From a checkpoint of a small transformer trained on Wikipedia: exclusive self-attention, an embedding shortcut.
Each number is 500 + 50 x the weight over its row's rms, rounded and kept within 0 to 999. Layers, rows and columns count from 0. Numbers have three digits each. The size before them is the row's rms in percent of the matrix's.

# up: layer 2 MLP up, 384x128, rms 0.141, rows 274-320, columns 64-127
# down: layer 2 MLP down (transposed), 384x128, rms 0.132, rows 274-319, columns 64-127
up274 094:554492479460472463539468465542605517458501437480518428427538537465466535468448511524444534485549472420409478466453397436529544581532517531520430518454507415477501429531628502552492470401484482
down274 096:516448550505459479436535527464543475483526496534502484447525566441579475520412590551524564494418478507381494475489523450610474539485505482451454454455565471443506467546547458612555445529478497
up275 092:467524539574570513492483499516475408495425400447568489411466486488458448435585423467462554438488463479455496512466401389491537593431504546425575633476501433525519553503443407548537483498534480
down275 090:579529557477432532476534498391466530494523454563511433449579535311514432535486452481477570527499531514374501451502491492510440484463495488479501478483427475481448507507469462502401426487494493
up276 086:504499563546543496508519498458570551515517516459578483427429477490468473411558408583490492465466465517419536486615537416517528494503580498445481523547582590509476495521498442609467505440539468
down276 085:466539416524457511510580504536496526484550456453537516492463494467482514542539465449478520479427518524508472538476530422387549429588430531494467549530497497578492469540532437499437538539552499
up277 105:475554516539521488530428514529493535429415471420522426496544503531513502480540516429434527456478574323456527458502465581500535590567501632422440458493483435478565503458637491495566549522476492
down277 105:555468451473496462565491555448459429463400512477507467464534543567601438485527521458367483477386473406528531537488485532549529577465464639456394506570502553486594521557567415471565568528569522
up278 109:419580527540646549508512522496532512514436520480525438528452531495515486455518487547441526506547539404431498437558503551493511483485456603466566442426488514484536538516449486513413443421518522
down278 111:522507606448632446592492511437481475486477447412453422536423537510553498494515526515524488454440540509481567429678486516433467455499532536557552437445438438486523630597475493453505503455515534
up279 098:427547547522433513519411532529521550445490440414441484499522520516411530492623445476468532517539565484552525493632514487496470525539482442580495474559489576469476462570498425490507453445505546
down279 097:539564519564435495458476485403491557491495571537493481530642535508496438518597573472516429462496514563525466468517558539411504407556456394552456477592486526449529514523542513506588518486481586
up280 101:477490493527553437509529455547541459581513393422490455548539510477500573431515412502481506445518494456426415504435522477478470546509526500642413605508519343440498508477588570510440456574504537
down280 101:621485466469493474459594408518568528534543546516437518511620512470466465430473402441578485496459488429430481498436555476471445447490545515573463504481549512348465565420577568500499508486451501
up281 094:437583509471545439332568462515503484506415531490567556449493472507483481369508501614429552496500440445433499478488461455521518529523484450513490628502418462516528555516488531478536481414601580
down281 093:518570477554437496462513483443442460485487556479462489483537439470476389539505480586451482523405534600543503457426439581474458490526433609433572460450439540571486464523418491542374456538531521
up282 106:428501538525529430465544519483540543503543473522437548533434491581446517443538501499457529563591450486434520472463493478553445458517463556472479533426451489592467461464459485416548459475575514
down282 107:553537413543439485326511510460511500527636567491520535448454531494525464526446507472469533500505505485504550400462553507498510415507474491531479579443465485590570506545398442485542449520565482
up283 077:487518631474501561461497559553479571462541486488552521487490540539485560427544427618555530423514568515551505555584504472504534478639424446513453491441543548425468462530489525503538564442410517
down283 080:473552539490495443546533498490475469560549432514558565392505528516572596509510511486496493493482528536584396466544515437491681460467457520453522534482535503524569475547471548455506527532477502
up284 094:404560474555523401470443473504564513445501514458466487479544443579438550404575440454500463479502501544471438513502546445485521541456552497523441524402490591504494520560548508510469476419499488
down284 096:519481505492426430458461578558550412468478532520540494508523529552494517514530556435582510506543444437551466496553465495520419438448483501483568492477393548518485527470511506483489546521438366
up285 109:500431505466605553446520506472567510465432556452454372506521556507503573484641515478521521471541393515470538492553457541469548634508545521482596638423529501524518482477538561499554524400545480
down285 107:469491571548435496492517474411558493506474530492499503442569472431534516485568504427569403398382392469463455475494421571473417521430572515557573516467409484519470445546524457514487445518569444
up286 093:457488433563467520538578494405575546578442386477462496553525497538392573435505480452490521396544544523566439527550469505490557554501450504469415508476417500513467431568599553500484580437388494
down286 089:507439408539460415466492522550468439477570612546527451488525455446512420456472507530498511389472535507468445419481485489515451506409537443516478383440607497501462541584510530515537474529508562
up287 093:477555505605536445423503490441495518471490486485561562457489566507467444393557420472476569419460376469503471446586552576529437581518402537551522538381452524561524470513459488438527468526617509
down287 092:479505434496462477467523515446468513493548553455424506450490534482570338520514479571559503508442474624494530459428498431554462494464426499430485482525488527513620442518459488536396549583395499
up288 095:430654480445547528514567439448509537505496474459607492524494534480492489476495470460497496434509511378488556591425528409473487536511455466534603497462517396467542470474500515441507622506515596
down288 098:508583482448489490576518405496533506550470489453497619510518400469543373515452482533597563425429450574557505489465512517454485531555472495501491559510559472530604528420416518452456575513555556
up289 097:504434637506514511480502452640516495479425427420489485514452586501520529458454448505523557467542441529467479484520453420586584489533458541438352453466581443499465497461459480539496527513526495
down289 095:484472559416495448559535464586593445508479439525463466512486501408525515575472492527461415518434480558541478506443501508554608507419444489556477517414572471474396429475477600550557514475461536
up290 080:511541416449565569499515517470463518543401411413592535444424533477483589487504464534496590423558565441552509581550471416448509543538492478441442576451425492504506520514515463492438499469511441
down290 077:507451434486480507470486437533434536479480461493534539482546486441487521618550377489578615529480519496551572576481585554418343375457500528496563415551405444552449430450503463625476468571586446
up291 091:423493558554511498460427550487506473519462436486555501478494604536480525463580417467547528559593463483523500507553558451530482482608452488612530517451486484474541451447454481389535539491509550
down291 089:467525466543463528523557438452527529469560482542567497452630529515571490527535537534587584401514515544552485495540530472504469434501557480590534480462474429612552441504443500485555524512493483
up292 143:495519553483493547531541497520410498595468441460511565475482516586527593484541438533466395520518557484422382527491522437484527478570429519525458577580446555493504468514460559508542515457418554
down292 128:518464539535498571500558462534492481541510449510468511550491508548472578536556424522380466486559483525485428458451560471458506531550534478413459628579507591507510530504535509502548519442471399
up293 096:417604533531557544437493480601478488538390523487495453492477468506422419426554535512540521510488462520566377499447546442473551644548502457455480494459535381551483481344544462468526523407482520
down293 092:514536535535535562446486524500415462551412535508492504508446491556408465466535560463551478418333462474571489416465454489498513539511450465447429428524512467630541511483502403466513551500528465
up294 096:467473513439539593466480546538467532468555500490486533452478564519505456555507405487486575501523518492484503506557417448612536466578518464540550512404452404465501514500415421444584534512471569
down294 098:479451386512470601509435474573453519441526430518504470481563525495530555536552505463531617503544580510522492549546499394572425439473557500582483410473445425549531497493488471482613510492496517
up295 097:502496500472525503558441560558477510498388452501480422537453499503454481528470486577470445466513482471525531542503518441426593497501531527458569458421470516475503581368533440487457479463589485
down295 089:570505491540456506563452508538548484552419536510429514522501456439503442579497479440526444494475499527499514553389338496462489540449486518434464486589470438432601540518406523478557521466494539
up296 120:485558575438519551513554560428563529498524529444508523483532519505488533461586479492434497450561512411462480502521586444517542566504519522471434582490508513419584477536528513524502441490481556
down296 130:522471446532394573543569460518463458513551504458545500455505514631569438515587456497376465495506552512519522502399540476483564532601505443404488485537526515459527427445518532517488467512524492
up297 094:457577479430430579582475458519492575506486495447527557484547535550409577471510446453577480515528553443496510613494554511497552477447458576532512457495409444528549520512486532427463413495443562
down297 090:485498505437504451546448483479542536486414539499491488497511498512534475546562501424548528484469474508516501540517526576485451391426510535503508523454492476474412551466447509500452527537423423
up298 126:496493481426464488486548523452517465487500538503482569553504556562502576461578535540424598450492491431519416437502436495441517495481453644511469446508494540489476465534468586486505543541417509
down298 109:516469404470471479490539589568473476451513571475485504515505547413500540509495649522412489442539476456505493520509462544385479606395570473511443462464520474537478504525457555534515481430508528
up299 101:508643555443576499497521535483469392542443396466557539521454415493450522511566444509561525519456453478477480558544476493499439603562550573497464521514408534563524498485514429420551401493559498
down299 097:510471572525478507475611468455444477492552480534389516428462504348494467528488506433543536456397493556416471466557483531459443448514415534564471484483459521544528483462467456528448482547487500
up300 103:533569504500473522563421431494507620466609561482540494454465581537430484468454472543447524373529506433500545588475492504543505454554465467516410505475506367560570456587514464468454554506472502
down300 107:518523409530471464486522492448549476503498504554513528444526469526502428462509491563497573532587517530496486576487579441559548475506461484522477508513599515513558489591520479502584572568538564
up301 103:477565495523545344451478570452506525513563436545633576533496554506475614457492478531436550540523492521501468523459564479475504499540522554453553476464557500489425475482524536494520560390514493
down301 107:529474447431487480436480553443454370473501484625523559534521650445501560504499575541528537451495603577503569451468541475506524488529524513484550485432469531476402543497474516511494538419470424
up302 098:506583486435496528510550482526525515488483452475522490563442525498494446430493483520494450384550598451480564535537504416443529457445513595408501515542384475521504609355460537465511470460539519
down302 095:551500465437465534540435429474581500538454434506476527578484443462668521514565406494507427481445527523474555530547512483439557458338486532471512557578471460557502583394486474417420494484543534
up303 104:533517563409590526492555531545459619516555482570565455433472504505519461433554383592497474441506449576541517552509449413381537514543463506549470453480536542501519509515485515490548522504552509
down303 098:495452496474462500550472462592486467507574395492552536469516468379535560511520396506541522487473528458537447516428452467396604515501454495467500595475512485533553455562504541474457494543505519
up304 108:476537594475543483488612462432487437516495486451507522491576419494507537537450453493514458355570532506447553561435597501535501592467464523440422517455554427439505503503481543565588492450505608
down304 106:513475606440427554499558473518468457523478455530445547490553478479619526577491562521535501490462578567464553447418534444492524517453507504535438558462563457445506575475572568453510501505452585
up305 095:505537575435499493454542553487510546535504568488565531488395432482439541429492434427464537433529509469542398522554569443564480466525537561520452528491450513487432470566518525546493505565436554
down305 097:586459641536502487509574542553477448405562521618461461476575590472512531472492430520536532394505444555545527495458492386540535419451506488456457503534481550527507456443526523483510537527496499
up306 074:523426512428462491486551411522537545516487480481479475413486475563473639427563461533440511497486499460519580557477457542499428449565500412523443550468469504551487460446498417484542444505507513
down306 079:565461403536490505466474417530535408563500486491509496481457458495473564509450534465488473610509541460519477548481522532454504391421470430490507557398465469483485499435448529467554398486532413
up307 110:396566504525510441430482516460517551490442467427487566597527527504461611503521474482539553526526509481428463575506546517489482429467523553558506543507437463424388471448539492574430464424542604
down307 109:467545515444515477523491505496493444438544580523526509614466564523516534501540485467585489531402515523551536605447542518422482426527506516524564556514503405515410589492547442488381536458486527
up308 113:432578458512508462457449576571544576594453534509469460571535544516421553407507497411524511423587459519490464544466387549511532469489514493505537532445480499563470499516437463511482433490583533
down308 113:448522596480463473464533640604425527558453566497461473522492513408457500503518570444554480416541514549512518480502477502449482416474493424553478555450414500513531587498459466521506539531544395
up309 093:508465484463566506417558474446522490606426514466606510447452515424405541450516460531448576434576492461525547466577456511475444584535532507492490585527515558510538477459566524463538465549547470
down309 093:489607385525442525440555486488522510422483560585492504524476499380469465608525511453427481438375463515465481471429585530452464505469488555456473407500407544584440478440548374512434526485521504
up310 100:446538489465476496477597546443439414580514466484480522434489505534427490472555438546540481512584435409428466468446440526495585483578454504554548485486430493451555540528489521532496486494460448
down310 099:526532448563474494558490585489398455502495449543517450550478544529433450491564470506490467474458451513405527388412473457537526516514564529532539464477480537392451593508571637468508516486450509
up311 110:355535516517477558523507489458626578499415519467537577489463521509472565432548514470468585475510409441511487439548596434473435481492413485561543548484508479410413456533491541454376475504510529
down311 112:428521397544511500427530512464496562373548588448572522546466558512529514482536515504498499579440442512562483548542568514421392424568456580472575541605495458507513497561446462446413528573435511
up312 102:409545549521511513487482426524486468612436470520502477498453539627558581459488457593527509487579460501412564580520478532536594492479467472569463494484571542465498460455591560551560518436536506
down312 100:505507530506476512587557439422528578479401540459498566494586472543509596534489564485532603532519561517545490478553437466486510498472484439516482594523502556477452483471506514465545519502523533
up313 120:461584556501480496449385536494500499547513480514573529529465511501409513439445400546495526414558525348543467540391436525559623437510389532497502538421533486558482533524508564536574550470483599
down313 126:497472463558485454556431478480489482515539469551475490476470470492420499463504454491507485445597497490485429554471444480600622422546431507547520497450572396591452512486530502527600478577530449
up314 093:531492477468479453501471451467522578681449465496531489423439584425520526395520491472482553528519399501506520517434415463491553496538514567521507538501408464508445448511493462530489527429516447
down314 088:466422455553478430477530497513470431402525532501604453524562539461562407513498449452520505422377439477425500502455526489542483452496482538501477460485475450471464432551475476557496413554410513
up315 090:425536534549584415489520525437455515490521464474498433508468521511511597503542478482550482514447527520455454499576487455589518530468469519633507453455514462429466486500483486565616509645519518
down315 093:533530516532506488483560545451466458519481544487433503498579478558516565485480556444520495484493518564582534430507480446528509507474486442489520420520542516489587467449473508566446520531502406
up316 103:468547477440555518515522562564442618486451587437586473511476568493521571470495506572515536464501467416441456451520551533491543587510449498593535578479498436486656579513432522534501461403441565
down316 106:450507465485527477591422545472417504501480556423437448556509576545551442532584495573558435517486480546565459442475442554541532452396560540494566475511460426499471495538438495517439502511520496
up317 100:382480477443446587546443465487561531565480510455491501565516492554509478464467499467546500540487515490482524606537558533544540456494424549536460556565539490504469511400508529445560457462514629
down317 098:483451532447537582562413536446490434414519435504537496565567454528574446481522493559448447519509511466519498529566498509536469416427476578479502563614574485497375474415533593474475545508466443
up318 093:449428460535451537481435458541496487543414488459563494542500464488456474498509580514539508477506503492548439545459564494430574461586549396439504541460398535544555513417411431438498452513536405
down318 088:539482467534543550428421498564490412551393559508549490481508495527456524450481503459615479480498501561602435542443413587482563531516451455444454551482559474455583517443451519421500487476484499
up319 092:526516493515541437545459569484475470500408436541499450464532528473444459350612457481445501512501466494552541581514473482482548574464488474489591556367523525469481520438459501404500544517614428
down319 089:492504589527441526521510529459533475508507499520553501479583542471426411558514441514587534424401463507437510460469408493459446517457520476458492421520474471538587458550482506483400532574473508
up320 096:453510500443517608568518482476446401539596494457565465519575475488473440485492372542549490486492558417518564533502551480466496517603408495494440551467469470500479531483475565501594493443517516